{"intermediate_size": 448, "parallel_block": false, "init": "normal", "init_std_up": 0.024, "optimizer": "muon", "lr_mult_down": 2.0, "schedule": "wsd", "decay_shape": "linear", "batch_tokens": [8192, 16384], "train_tokens": 137800000}
Each number is 128 + 24 x the weight over the matrix's rms, rounded and kept within 0 to 255. Layers, rows and columns count from 0. Numbers have three digits each.

# layer 4 attention value, 128x128, rms 0.318, rows 0-108, columns 0-127
146113144112113133132077090037128174144125113126152164163124143111147136153121131081167176143105101131096129118135149137181135176145093098155137167113123090146092089130147125134107134137107163143137129073128108069116116101105102093079160155098102140144121094145084113076141206084199107140139138108171136167131167086061167120181136177121119144118134132097119174146165113134158164144130
150122079134082145126109100147157109157138111129169083117127169091153131171104122085134216105151149141149164117112185120154157069112134121156108055101098136120132127188053126105116079101086169039140090139169114122149134078136092205128104161105110110133109143095133168151139143099142129138164113103175124150141122134143155169177148091124117100094126113127096133148176102171102157166114
122130180110134129170168143158164159100128093135104086159125148146156116109152141131125113163025075112133170156098131114166108141125135122129128136127091129135145122126151139167064106162124102077144155144068146131094108109118134105141117107117107103118147111138087166124135126105113113067109121142122107166133150174105219204076133142069130147146134128135143153183122098116154155112056
171061164123116161188113129143148102132159093123162147123152145135120133073144129116133118120089137170110157139120098113146094175058100118119092171215068133125128121142126157143105106149131133125135104053112100088121147164094143125061144124086154146091137056114119171118094164094157110132125109095153165165103177146150111136128146142092110085162095117114117146147183141222134145127109
167151100168108140147123165094106180104125134090122108117112101146128146144157110092156117168090085106088162114120182135185090179164099099158193117123117119134137159187083162101141095123171082126135147139181087136097150127109118170118140144097101122143127103159145095123155138069159104153109117146126118158127097104154142135150157085083126194135087127047157117168101133063091112186125
183119137144114108124164104098109157140118140131147134180119088101116112115161146151177180121158136110098131144132096138078130140091106138045152147119199078068103079081153135133168156139120108133104103099094135118102129126174154103150136122129149128140149113088073178073125181117091172120156138156116172127120062116169079128072147167200119198106118132156144135103136157115147114101125
161131102194121149146135124097121182109122135086128141112159136176142205112118096081140131112124105171137125147164135165177119133103158132146150106159116139096117101131145119128102056124112125074091150144130108138088157174154118097157146091073130120147144145094141141102166125100162067123148153131098113128117120164128178122082105112085125129141114124167089187094086173099099155159116
123160140072123115179203093097122084121135097135123125187141103139086088114094136180131164130164108152140179158136031066100164143134147164126134136148132096100136173158125099101172122193063136086126139141147105120180167106127113113134097140095089076069098229125142153172076099154062148119115141168157146112170169143164141141083079126132091108109114113165138098189194125119127072115120
134116147149120104164128096137111122105147180145108125135127111122082120136186154167102135102087156174124090118052124149140112119075127079118111136141122131146197119097116113103134111141161111093125150161126169144166153169131153129131083119122174125103120123144149144133127139140099149132104148128117135123154144138114129152108069085137155140131103116121179090137149076143148121104074
171143123114127086134160133144105142156155123179140163143161135108150108126104174102111085144141095130109107138121160119098160159128113125133104065125116160151108144138128130086157153102078158147153149168167092102115127118120126165115174098130151117110140106133096087071121165200158090104130161124173118138143089128088075078156121077148143125125139144163092105050139108183137146095147
119146123147146137152135161199083142114147072161166112151174107102142173081152162137132174154078180116157129133121137198080054097159143121146184191119104142113088095086137166135093150138132136116110157173106145158084106102115132113144124094150141132175098132078116156124118092162086144098132110074164034130131121176108120135089125077098148138121097108122117107127138131104130128153164
154107152117146102151137179106131113107126067110163105149057116092155069049121180046092132154093132103160143090149115146105099135201093158116159159107108225127159123101126152151177113085136148101135109144106144146116151147136118152137149124107173214090082116129123125170165128118126107127121089126145192122088136103111172084123182174129107159166106074126145147129051142123065147125162
143092163075120109111115170136108146083136060105048115215049162153122153186129153136093173134035145108103170133126179049113096118168112153138065128177095186079071140128147210085132139122145171163125150047069118158150142148112090120208120115144138162119117074127161133094109196086155178143116100165121138121098175193150167120084144123155116163144123132186128134151088070134124102107122
150088127133098098172128159113131118100149065117175145170175177130132081155161185099106095150125109087124136121115112167159096119165106145149142122142113101204084091126101193154163139145131101188049135150149136157096151114095165137110134178067141128121109173122067127145110136138083120101147128158136084080116064097149112142143147147067165102130115080140114126166103130144113101159147
147146142121115111160136148130113183130088103094113142140144111108157098142071159133130138102123071182104118164125112194151103136103127096102144122179133101070095136109147141140116113079084133115130141136123153135114149101141178118138195203141126100066114140104127073073096134120087109103121171175160153102140182178082157055098170127149136185132125146174124153168106115114101092138138
065148137083100178101164061169114127118094107123089130123122134102126138134094157152123170114136142139144102147182098105127165125121182097153118132140070174100103199181164073140110169126083128129130169113160148135151118156162085114090160132150162133143109120144138098135106135108135172119102085109105174106110125120165115120175163095095112067151111100155139098092138133089185116169141
116123119136159096183186164092117120127142108111151153133144103143127126124147094175092124118122128156153134190173087150129159124098128187117068156094133150100144095116141133176105138151124144156177138111123109114092118133086175114117069117109146106124067153098118157111131096089091122121114154124124147159094100157146094138059121138100097153136148135115181143157167162133080126115132
111143132130139147144146129148148115149135099129136076112148103132196142110140111097163143140179130078152166112083156121109117152157143111125141106161127081075069121176122175095156120124122165169155111101097155123150083101143089165151181164178159194178138076135106163162107122078123079110103078074168086133144171100146064147086113155120084110113121088117087128128079160152184102082162
125082127187113140070149112152102163135134164166126113118108169037120171085146179176109148187083206104139113101082120109124169121093121112098091131040155144165088112079133137160143139129120190155142064092152129129064173108111124100161116160120109131130133096149153088143196104153172118094128152157100045170155142133066125087135181111124149184121052146116124204099118121132111192149102
123113156111138140165102157100116123163150112118089162142140120107132123152065105121109135135155136137111137113164133125154148138136154137119106167139121135149076106117096185160114116131147127134092113143133106106100125131138114129113057155171091124119136124152126174145137089101135136119116191114122063109171141141126170118087124162121149131126120148123104133122118157133119077137105
104092088123124121135158114148166177071155074102124113127148149126089181097190107152093156144070144119184140126106095157142163085144134120182109146156082149155083077136157176165116184112135174102128159137127165166126143108116148105113126145139156152155129143125091124149105142101069127099131108084100093140154174126080114105128115104150089106116143129115131116148114141121128155090115
107165123122126101120140088145118155116119140142115155145103125148121171177128148108150127136102140148113133109116133111142137147134148058141108164119171110102126119110147100060120144092106120121111141150132165134125112132128175101159146100120124105088163119128168084099099144156147155142196122150125126077112085132142130166159133123099160099085131183108138116116142134091126087168142
161082075089122084118078137172164183141172140078109110130116096143059175107190096188135122120131156133132139134159114140143145111096117072171139168163091089121107103123140150132113133126159108116113140145154171121127149125191112179082136119119099155126213099102122129171071156124114158132169134093098124107126109149182112175102161134175151088111124168096102072122151100095121076117142
124137114133139110127108115152147068158095151101144134085148120120135176113107115079120166098127165157160082123080153170089088101125122111119126186134146152104079101137173084087134100094159115102103117120106198163166144141095107131139129133104161177076133124117124165119085107119128124184182104113143168130093175169114122088170098143154160094089139124181075144093229196127116130112156
112165128163112130115190112156127128147099146159136125079107161071153116147116121187071116077114146066128121083115131149124164125105110129130128123068113140117186156163122068133117183154098160171185094131096102119115082122139131113148147142161173142126134147151144128125165139115096141159152124101131142079086087109149033171134138084138194100126152109140165097117100113128114153127097
174112134144116173113141140135119131169132161134131133123147128146072146084111123189112131121102128108127096152095090090123159123107129178107075093185136103148159132105125176111164149114134119123117100126128126138128124201163195105143096175081099082148126106106132158152140140120113131178127129146125156100135178115144100057117104087142123152112097123159126150162098108137057144112114
141173100132128075138156162125145138124136141146140100162084122147165136151152147142204164121126131129186103133194147098118152089194152105077074084119142039101139120104129101061045171118115153144128135184161114147173086166136158104083093105158139134161124100102092194124137154138139102166135113071101139140129076083122168136097109125148172125144092071103153088094175134090141138156107
128114150149142140163125106114156107083150124113165115141106164163105114141132096108143148138108146124148119095112128103131118088203149113126146134166098098139121145145121149080096174172138142117099128138160112156156144120124142095103142095101159127152136155082160118148129106168119116173148088065117093119168119109120111124124090099115148118151114116107139070109157120098143148220130
111106116107109063134127127123151144140091170123111111147140126100168149147118113137114150109209095140167125147158196149187144091080109078136092142123117130111147093110142077110095104075130161116146153144104128161094124106151080132148119075096168155137151160149119128132138127170198091093161118129152158109098121159123137167133112174119182074138127115128124120083159084180107125112123
127086101205136115088131169100058150110114093134175137141133132100151125125108103134136167181145125199108135111080055102101065121102112094082141182149165078109170137113094138152135147096129147126124142132084078147108074142125157111141127197119178082148172120069201103097150097134116148098191149168129056111090146173109092087164125102109158132115127142138178169153145112153096171191134
104148168131088141192130111098101097112165148068114093126120132153127154095109106065066113116108160162133206082109116185119084127156070132151178176141125116143094101186095132076132153137148147077190100146117145089160074098113109140089105119137130150113132152141122091071163130180128124142111156119153173190161149150101088116090139105113156163113091194088142110139117172170109231132092
088084096169160109159156134086130103131154089120193048178143165116174086100153138164129158094133148155139116085079102097098141106120134121115088150115141153144149099156115103118117137132156177139132163162161131120146162137124118122069058168081136114174096194114157171174150104112126168082148143131174050111142125054135129161144108147147127104132137057085187065146140111125097080128155
104126152096098147086140152120147100110145076085159101187120132145146114164137073081171133085126143176141092151128140110071136093173136138138095097156094122138129169127131164174151119133144129093101163136152108146166132134194129121113106131082125110162155104088133115131153078109125126106132155181099140098137131087118182133097126142150052127162162165147161118066150127127121108179104
117144140099064144119107084164110132102070107129153138122127145163128161186146158087151118105118199104093149100114126132120086177126112085141103133146155163093111100140156118115168123085093156115088112149088105115127118153144163151093135116138145078103103191163131095087098102147151137154142125208140157093174112081126078153187095168114055166147168133114148112141144195154126066136160
129081117128172122158124120151141116118106159101123134153176103081130108113151118099145157169155142095085094149126138117185130198136092074136134168076088141160152105118136128130132117146140131121099129125128173084071142131152106192142092109097184123139103105125168059107115112131197089174144161165174128120072128126132093178168113137056107083149098115082113135115196161137120115137116
073070140124112075152148112115128173095145124112137121127124127180139114139205145103133096161104094213150121135094151148144131106109134113089119117160191094181099096116120139160110171097162135169087149168147152165122130114089147126083101096083146163142136132096074108062072158128164135122109133097044160168131072115154131112097184189088138082157180113094144142100104159192201173111102
143153133137122142148129120134129063145172070156198128175110131107140130097105128129141165157072170123137152108142092201108119106151115117160159159078137145161137116086089112147156095182109155091111080196134146093139153128139105145152107108096113183107115114120115146138126168103144088160120142085189145095077161145124135136082110089141071081124147145126093190119122107097065156136123
119217140173200157164141088103076117157125122134155169104207106144151100187127160096175105117185110102167127141103092128142104136112157171108134146121140059154112116123079132078104118117124120141161159094120121109106087097054159110161204149137158159131130071103073098104152111112091096132147116093169098187104091099098126108183155149119107132075146156072167157097111146083149109164154
162155171146128139107160155111107174101122087081212109150154126145144131055107091128153098110079095149174073107117156151113117167145094155099168164141095092185180136148133131167140154083115151085115119184127125118103128164120133155134122112124110116138154076125167117150100128079169143152177108103171102085128101115152100104145112155070094108173136159065152126143091170088144083194090
110116158110093109119168125118094128137172120168116162129111130114111110112139124153136114140081154187139128120127102125084141126086139090169130147123149134160095150176115114168161129183135101130121175134184169092131095109141119152098080178112077108121171109128105125146119138105115161135125119141104127093145101129144107148121124093127161107105108181124075113132180140118117099153124
174162128157123113143135141126104136151130156142157138109148116115131159126172162076119128095108141132128118144176142128082123149126130151142156108126059112112174131105128091084139106153103129157164146109083143112132070146093178124137154108073145149143125111101096169098136140135122111121150133133129122155133101123100112163104112108093170127112125063160098133127159081168162154126092
133129101169118189100061090116112111135174137115132140078176114129101144180186095100148110064141215118096090114125135172122107103119154151151177076127156120124141081100124117155135099169169101167083104071170083132155149096129096140145104151144088142149097099122172143159164133124117160155124162129111101124139144116128123134148134123140132157132087140125128107100125154114138111120098
107131155128042146109149109157163062113122142162150146112117173197079175112096147167137135072112166138142097150138123127098116106151153123129114151160136094107087093112167103169138130166088136177093119061109112125143164141121090053140134146103105110107117147107142161124092115120154116158108076075112165085095102179165105137088134144154117111141140127192094173160144116149153134185176
166163135155095160138136116095144131158183121142107164078082167137142121116149088062110054127083171166098139143126169082123137073109137099103102090130154130139124170097135166140129113156106106162117100177140127130141108088148163115134090149132125098064142105163143160077109141119150105165163124082131086081185113123156167136103163159107128143119124178126113142141137156125088146116103
127137159180157118104130154119119144155087154175124154094126091110119091163193080167144115178099125099117097169111125125082086148087118140137133148100111152142165150126104104206157118168153071155090153092131111119118103079099116152171078182113181142153110092107082136087121152125118167099151118148126116121074096147150107142192160078175121129097121143137142101097161158175109128091119
147069107105138107089081165120125096130142114089146134155162182113108150140140128173127122151164110097133127110148122171128109138225093110150102119089120065176117129198099255133085165148135192130168093070140083079112130145152158105135108109118081137156086168125120101115161094136102070138115136124185061070135120160086104116073124088091120185154152193128148117161133098190096132170155
120128168125116128116177126134114105157062137148107053138129133109171139169103081169123130148095085069093140131089143127118160138128120114088124108126176107112145112207145114117126128147152126121116059114095070145119150123137124122206095132134097123153102142159111188076146135094187152114093145173165123120116135170162098122105138120078121176142151146155131133148143175164096099111074
115130146121140124121113120098120078096112177115056159162162147148104171134120124109137147115167138149151124124154102089107133127145132142097086154164143115182121101122117101107094140082113142114075142134109154123143129165097122105145103145165130127128095127168143096118135120127150125125110128150133126141134162134115142058179081194127102122156126163096124169131076157145160117099147
106108157150185149127128145120121082123110130123118102131136115126157095102088095107116130168134079100105130160161120124140129156160120157135181142118119147149154164154111111119125140180170113147125104096128101109121144119119101129164117079086152153191088115096137099107137113156179139113096130145144153158070120133153097118147144089068129101148142108145113125083116144149119190149134
090140096126104144137133118131097139149033141139124133064094132136127146102084091174115145158160095133144137101138143120145042132122140119133157151171121140129149162146075124167089100084109141088120070190143131166107139128145102139126125123100107131120120173132167136161107092189126122112169113106135146104138182186139184097136148072135160099162155088179098094135112125156068169121141
126139113100115140120184060138119145139124102107206103147183144102124123120141150119157124100141122130136103111084099107105163141116168125079084104141160156097132034105150126131175149034103167123144153124116160130120125162094154148127146165138120134088135090153138158132121176108156101147166138121169151125099132122081103090144140186167087139149144142116169140137135118116134060102069
158150197103125097111111110159114146151145163123107121141146101118118127132123165101142159109113148138141112188166151141115154143132117148149159105105108086142111141079121122159155100162086145115100140148110141049145113071172088164141105106104114102153082098089075084113112121144149099137090146125157155133170101121127126110107105164118136153141176146178087146114083112119177162156130
169128134109153066107082141137133116113123128130137138134107145152102055131166095138105061138188198115168112104128130135118073053083095116096058117068088163159124147101169076157135123107160124107199129146122168159108095131090081190100120099179168165099151119155104128132153099168135109149179140108162141173145135122076153119143114177146141114154123109138158099124214093120122162113139
161123115133117146120140140139079063166162118181114105149176167050205124100043175139157126148126108137064149100096120146140112119056109091109161110121212117132066183155139105093117107161170093172101134171143082118146139132134112113077153123132097084118175120183129142129164153104155110149104160171160101126122142123124114082155066121116226125142128113156090149106151125072094138130122
109179103166127134111110087127182116088106149109090194119120147152075118194146117106095119098146144092082154092125129170149092152135125094165126114092109141175138153113084097116160138141164114139109086097131122116124171123119100140158090137120144173098110123162118092107163116115099113151167187142125194086106147100109140152160123097152114070107158121179155147111092120154126181113096
141143169140127138125144110091128138138119116133150158141141119111147083077099092101150138104152079143142122128110121170105114136129147129086142184144164122106157111114106111145109174099114086100145152119124163139096089145114142089133137169133109136132140082117119154141147129151084155078159093126140172115089126104115115117151156144144167142120107178138145120109115114118144142142161
114145134110122110131156153116139116148114128127125147098136115115155100134076149063110092162160076158142132128180118128150124127136124113123144148143158130163136102137124121162159103080137089117128136152105139127107075104137145137143098154115120139074156142153093147104123128111169081140143119111141163074103101160136160110137170180080176067103142148129091167154124179164077117141104
109156161128094149113133083161137189161067164156152125114117097077113188124137119139137157180092116104065154088109149171065115197125157040114186190139112149101143138115126102149145159112122124136083112167078073127084129131159117125093135107128116155136156119176111150097152109119174111085113139091121119101161162146118080125109119144129103149154164142125145140100090112161177117123099
119133084154165112178181083154099164138131150149114161086148076112111142205173170125080166143114171117132097141103102117159166124109135136129109088156132119152151096101128119092116129131111139137148095163166139158094149096108186146158170115097168166119099109083128107123123123127109107156112151071116131172163148138145093081118142095063147091098135090105121140108121150128123136105135
150153163083147114134125168166118168199089132146151096125132081107118118132122148173167178129076100045151134191074175086104114157180129195103131156125114105074170128113080165104105137132099148077084138120070030127112135106137107156158092146103085052132075131068118148151117087155098171160117093178122147163110137150132173156162151147190107242124125135132176100133169120149101081137138
134125103132175165145127066155069145177124124158131164107186104096123115116148183114128153133141133104094115113046096109120092154105187136088166133122171181094187085126121120104093116100104103098092168145103094135069121158143073167162170134138130144110113099103169159147161132122115145168147118085155111132067127183164128138166153153091135145132111124120158152116096123099153082089155
138153122145122149120211130105155139074087132144099133169102151089144132184156119123180209140091106134104111096090193131107079133118112127138111132107121149133092187194132146154087116126131111099122165088172128130102139073116156082166133148094129153096130115115142093063193168021118116149164104124147135104093108128143170133129166101137149125106117181108136142126127161092091119152140
086122132119123112116103141157175161135116166127153116109099112117108140126103127188100146173134125113169156107129129192167148103088134140151112131079139122105111141118129085127148153084140119131136092117150140163104105104114138143092120154140109116129116163128127097199155108114104132140133086117099169125112149132146101124140133125097168100100064105103156167189106130112101159170129
123134057110167121104113135105093134126129092088102161155134146079148148133153135146095109086153140137088119094170102160107115133137124095151138170088111127140155153151160134111060149138130136171180129122132158109109116158145164106131165110137094179106149130148177108123153121111092162105179186145159069071100138131122132171099157132073164097123142162119139106124137095085121076102153
140122125121139130118127134126101155113122105115128120130144146099135100150138146133111120157103114125129141135136128142132126135159130121132132141097153102117121127100117119178136157111123130156135094109128143106134136103149107149143131134120135124118131140125147115144141136131148113114123092149153135138105125112105138139143152114124136147134154097117111122160099118120114134114114
140123154118131145148118112135131102144131136136118152120116146132148125138118125141166135118122138107151134107107133152129125098136119123120128120143143110100124132126125127149123161189130140142127099143127077129133149087146138133122147140111132120121136129120119114121127129102117117116131150133121133135118129158108124124111115119129101129149130135121109120126120124120125092153146
134132144116141150135101131139099135155141146148105112149146099115130115080124113137140123145121156115138135111148123145130111169116136127138086154148096110128115130157112139124097156152127137109133106140140117121124147088083129147120132143111118129125145112141131132143130124107109114140139129136141130131141157122089162149120134118163153101129137122128159104091141094125117127102131
130115146127132117140125136107135127135101110125070118137153101119115109128133121131125104140137165123116161120164133119124118110123143133110146141137113132156103120120148120134116125115121139109133121112156108159139129136125100146141124148130153125128136112116134119131160126111134121152140120131109144142133128128124132122099115098156124138140145116125131107138108141122134137149098
119122130132117125116121151167163130140154130158118145122109135142133133150114125139116142104097126130143108123122121143101142137130119116136128116112107117109134122127124119120120157121151147125125141122143104139129139145154152130133108125150123107143126127119134112113133118105089136091084143141101134123136110119148149126157121127097130108147147120165099135115124125112149132137130
109097136131104149132076147117165084125130161111138126136151137142119124121102137148146129113113109112105137107118154104138139124146132109117100110127142114144152110141149134103096155152157154129083132136113137136130156123110146145128124101100094126127128135143134142146135139156145128115141130107150112127120141125156134101157116163104105148138135149104072129140121089138155084140165
118077121125123155135145113140130115128130115081138150142146125106130113126135089116138119131134101141121134130117141155133117138101127142127125129144114097130147123129132106133120163153153133102120127129113125137122128128165150110159124135144123135132121104143107106115134135144114147101108110098144123145135135104137141131157093138107136145124138132134139132119148142131135108122122
132116137124103129124135107107144128129139099106113133107112117153114128142130129124103117135141139145124143108111156133141125102132133133124143114135123129155131134137136110161143102121116104138142122148139152139124135110160144116142117122146137120117123128152099133101121145127127160096117125132115154099153149120131127119108127126144117120124117148134156150121135098123117119131132
134152114100134113129104136120140123134122150135083148123102140114119123111111140127118117103112129140147118130118116128143110145117139130123141162141117144140123119148132106131140130111142141128111151117122130151132121153104135115144142111108094108137138112137141140116121134138143121117119167122104149121148111131126120138115116171139123110156107150131145127151119122125101145153137
101139122110109137129164127144105125133129144137119156114146137136129127103147133113095135122138170155152093121139123123106135123127140158124127111127127159164133112139123114132122144144125107125149115139125126108099102137163127145116150114123124111111128139140143092115162121144129123105126118156117128142142102131171130138157113155103102118089103105137109145094135121120124137147159
138122115111099112089160151120185137113124088143148106119119154087115137116111125113126158135133115131117136160132120092138160113158127140131164118122116117163123129104128158150154144107128151177110131128134121138122135128137157128142136120130122119148123110108132115122156098129154128132106104121124106125119130138130114141159125127112120132129118105119103146118139153128107130105165
103140141122155135130136158120113112100141138146110117133135132154121127111132130092131138117136114129136118112126124137152134114115139141136110097128114144123130119120135117146108134142133113122133116127135114121130143122145115149122138125106139135100122147150143128117132127147130099131135127134127141126151104155137138119134162114125129098120136141126102131140116102136111134135106
134133125107147105129144136109139099122073110159117127130129121117146116138121152138126107131128087113115143137159089159131109113118134138113122136144113127143109127123105123125145101126126128123121142128139139118136125112144104130126119140102115124146134126119135114123118134147142116153140138112101128126136159139136102157128115140129143127134138148165126120147146150143135144110134
134113115132130139125139137115129137135154131102112116104127124119134114129131136112131129142137143124147142154139147161126137172125131141131138120104110124135138119137144137140125114111097132113123149090122117139126128136113118098141104118116130143133124121133148105125130114145134150136114114135118112107116121144131136112133141128142139130140135118134127131127126111137125126147113
121111130115141128163111093141132144132119132120132147144127114110104142168122129128139123118140095112150171161136132136149138124149123102139119143128127139114168136129135108146123115113123117129104157105120122143109125132165136088143116088133149149131089157108109132125127125158111131134121142114107125125117130125083119093134128124132145132117134147116155123141125106106136116140120
124113129114119118144148150136158094125118121104158129147143096133104121120130112116115105132124145144109134106132141114115134146132144118157104138122150106119130104121120146138108123107133105141123128131143155128146162128102135131112127131136149128099130139106120136140137097137134122160162103094123104117108151121144132130152137138135124125145119124119124137156135141135127104096153
133103120137124102122131099136097144131125136133138142089125138142142142130137123151137105137141122131143141145131130134121128134126119135120146128131138151127114105113144118127141108130152136155126136107114119168115107125121135118132146126117110140148147113128113121119123138119152134118133133120111148123123129138104127119110124107127118143138139119133139127115139117114144118148122
129107150100113145137123114114126137122140129115108119115104113135157129125129142133138125125123119108135120138134135135103146164130127139152104137119147133119140129122159147115125140131129133135147138105126145112136103144136129113129139113141113109133136118132117136116114167107106138129110115137131143115126114157106119130112121122150133116116120133150143136170146129115103130114110
115152100124128145122143138113107133148113134093101128148173128141144157118133109141102127143126168134131094098148116118122109128125124121143133165164146096139144125121116106127108149130127148122127140144110129104115148127124111157135126118121165150140112139123123127122119082133131115112127140128115124132151137108128145140126119155112116130112106099126127132094127121165122129130171
121109137121121117121142139132133120094154156127140149077134116140125123131123138127155124139144154110129098138131107136154111101129153107139116170124144100144141117087133126103123106115148107137167109124121157131107139100147123149112117140118145140130142131143130126138117105148139130115147142118118127134140139122104116130129113139123112144120141119119113131154129130113121117127113
149136129124157146142130118132127126148136100125137125135127123113149121140123141105107107128134107132112147105137133130104115143107100108111139134131121150152148132114122155101118108156117136129143161119124119119125105116129142117140154143113154159123140104119137141099110143129115129143141170139148111137139123147117117115113124140169120132100128135118134126114161097106115133091125
150134116158152108183172141122161133126138101117118138120130114126135125121143125113134132127138121130152106133136110123119128101120147098107151125115133121100165128144128134106131084123107114151151125144113128161135131119096129120137093127136151146112148116114126133134116085121101145129141171129128097138096106122089118140122118144115167129096164115125152145123127113135124106133133
126135159115129115122155148133150131118081117143138110120126140130125111139128111108115144131097125104126085130117151132109117139129103113131124123106098122135141171155132149137133091120132145137159125148110131132124140140115109137124105149138147148130118095147119158113105130108094154140122122111103167123155132121132102130132128139139135132127146121095156161132173142133125129095109
120130134105135135132116126094134116097108146121097117149133130112120126105096108127099125101139143128134148117141119130122125114113134126140113147137143146132130174119125133142113105113141130112152116122131143114155131130100102132118135145129123120109152145137120183125165128140120134134150145118144129123132123131139117116128142116156157114135107145124135125154129126147103127130101
118125128124113123100120140097147122136124086161139110143139145128120128143146108128131123151116153128126114149104125150084118125136151132132107110111154119107093139103128146133149137147139120129117136152162149101127116129097093138135109158105150111143144133116124121123122108107128122133146099137149133145122135104174130145100121116125139140136156131147128099173129144139117127125127
119130117140150145121119111133100138154173131114134149109113141149139104131139142141133144134103148133128155118128125143149122128122143132102115116122134140137119090120106136130124152161145131101156125114144121101104136113136118118113106111118117141128120137135123124147154133141113106120146116123125142138121144088153118093140131126132140125145118111126109112105104146137096117141152
121123131124135147115112126148129121145106140150118118136122140127124118127127117105133114125111146115125110118129142134131107145146134109125118125116131116155120146138157122130118148151127117122122124130119108118102129165126116127142121122117105151128100107122155133126120121134136141171157112121117141126146139118132127143102121122139125135131138135108132142137141146114117126140143
120135131154105129140134134121140133109125130154149132112113152136127146142122142151101120113153115150131119138115131138121138100115147104130144134125132109116130136127128118141102132089141115141135114133144134160170109107086163125115143147130118127150114139139105144110105116122118131099114157116140111142130119120139152098128144159099119114154145147142108095141114107119138130109121
105117123122124141124133138116128081141159128108149121168137135140138113123111127113146123112133128112112148133140161149089140159132125167116136122128140160130134109127122117124115136121131103112112133115066142117102126164115102150130147125177103102118129127135167107126143125135134137134121096116138142124093155105124126121125117131136103136156130135146141138131150116091091134157126
133127126141109131147083120113140129170127147134135105132132130142119136120128159125123144147132137125122126141107096127133120110127125113144103106142121138128138129151128116121142167098145128086133115131117151127127108154112134122123141136130111118129108117129140131166131162130103136109139114110140165133121126123137106138130113145145125125127128150091151114121098130125117145148120
116141122129156118125123139103117106129127139127100107126136103139142115140141128128131140105113138123138113136128080109185105118141156158116112134127118122170112095124125063124159148116146132125109147123148111102130145150131109160142108133138132131111114163128127132157128120148125117151116140100126157132126137144133130162108163127130163125139138111108131119111089134139122143103117
129115121132161138130095132148114101142142143123144102134106123130099139118120111120151091146124115113110143133145141137128122121116127091132095154111108138103138124154103155105115099161110155128146116094092144127133124123130112099129100120128098136115139117138144145163129152134146116132157125129134113101102113118125108148141123114160153112143152129162131151144124127157120113168136
146132128160131122109105115111092121126151139133137131171135107135124135116142175139127145102126124116136119122133125139136111112128119111126101120133158143154112133150123107112129138129152139112120128124110122118127147116127126147121105101106140132126127134107124156139150131095109127187138149129132133126152120122137114107146138119142151128130115110104110117105158148120111132134101
132108154112110140129130160130119133135127151131079130137116134152110145118137129130149173094112125097117097136123146120126164142091136150116104130151100155107164140169146132122120141117118150112121110121126113108144110126126144101133160126137120134138098135148112143136134135079114139127096132132120135130124112130135129092132164142089149119127127140114149124117113137126152123125144
126137129120127133110099168131136108138122137141126133149109109141135133159091141127093109130159080123100120129161095124145114112116109095130159149138104123138165137114119115138148129087140136118109127118131127133124121106119140155132153112099121134139136135142144139156119078146125148131141150126127132098144118132118152130150147123112142104162129158147139111123145119128114104110117
138121139131136134125097113132123098107154127106133121121107102124120124135135111126152121119120129138119121128117167155130110157119124131106139142135124133140102122154136101112142159134122142147116140137123119108141131141133138117139127136111126133124122120131120124113101160110145133136107123140121134152138108153119113123165099151139120152124109111130129129109162139124135120133160
118113161109131110114137135094135121114125109151113137135113134142116159155147167134121124117136145129109141159141143142114132114132129122160129118126129141138142117097115109117148106121137116118121126117143116122142130147120100131136122110148133106131114116116119130112110117112108123135140147120142121130129117153166109126112155120110109107133150115145122138126125139164132118144106
128123144124127101144149151127141133125088117117103147126160139110172106124150161112111125156114106135131130077125115112136107133122141139130123119120099118140133142148098133128138102124100138110103152099126128128166150103135104124144095122136160145122148121138139104103154144129133120139100091141110117117107144119175124173145144132126124131090158149118131130118096147136177153121097
130108125120143132150146116133126123153132150115126134125142120092142134125128152114110116133158100135137146142127118121165102093123154110120117149120141117131114146124138103113135100132121131121138130102120140103114102086134131111126127136142148116114132144124128141100119141125149142143136138125145128130112121117137115132115137131149148140152127134108128142146140144123127136108117
123149125138151128133130131127093133104132118136143090115132123131136161150163138129150117119112162135138123134127132144115152102122113096124093139112134140116137126133130132138108135127131141120127121142129142134117132126122076134124130096136133117080150133149130127157142153131121109120153113122147133141147087093146103118146117099139125112139118115126136113136116127145113108163120
145125133117152115110136152124121139112148123134145153139173101124115085126133142121144116097130134112130136132140143142090148143122124123099135135122140116134126113140138155109116079126106136124118097138138114128122170183110103146095100141112144098126150154096149139118103113144115163170142132133120112135119155127115104123112137128114119143116140130135118140133134134117148132135135
137115137151096116145107130146115114121122138138127142117144127153140130145140149132136125112134143116106127131108120150104102146128122164124104118152156135119114111103131128145117143125146134146111132134115141120151120100121128119110154114121123168118121114107116126114135110102112112144129139138120102141141132121140160114134126160093128128126128129153117123127128147127167117116123
125093172135110117146116132113110105115137115126154106160120125153117123117126136123163121101142139137123142114103137139133153126147149127113111119114144129118113112140148114118118151108121146124091126160142143113150139127123125107110155109101126127126134124130126137138114145146108146134136127131161113160152106114111133112127140123117154137133131117121110123123123140111124122128109
117126102114123125104110118109094161127148121130140131127107139146109164113145138138110125127143131137152112125148130149117127131150155123128107113142113108121157115147130130124127089139101099131143103124132122143126134137144132140129122115097131122166140134137142154105114107135158108121130127132104116123141129115124121114112140120126126139123148115151133128154141114116133120162139
133124106113126139125121110109114131132154137118108145140108146097118137131119116127140134110130138128131131152136163109142126139133117115138107166122127126107100115148153108123119116126125176128142080117110130127130126103164133123143122121138167104093134126134119143126129150107138141106114159139158143130134108146112133130107148124166133142109159101114126143133123105153115100134103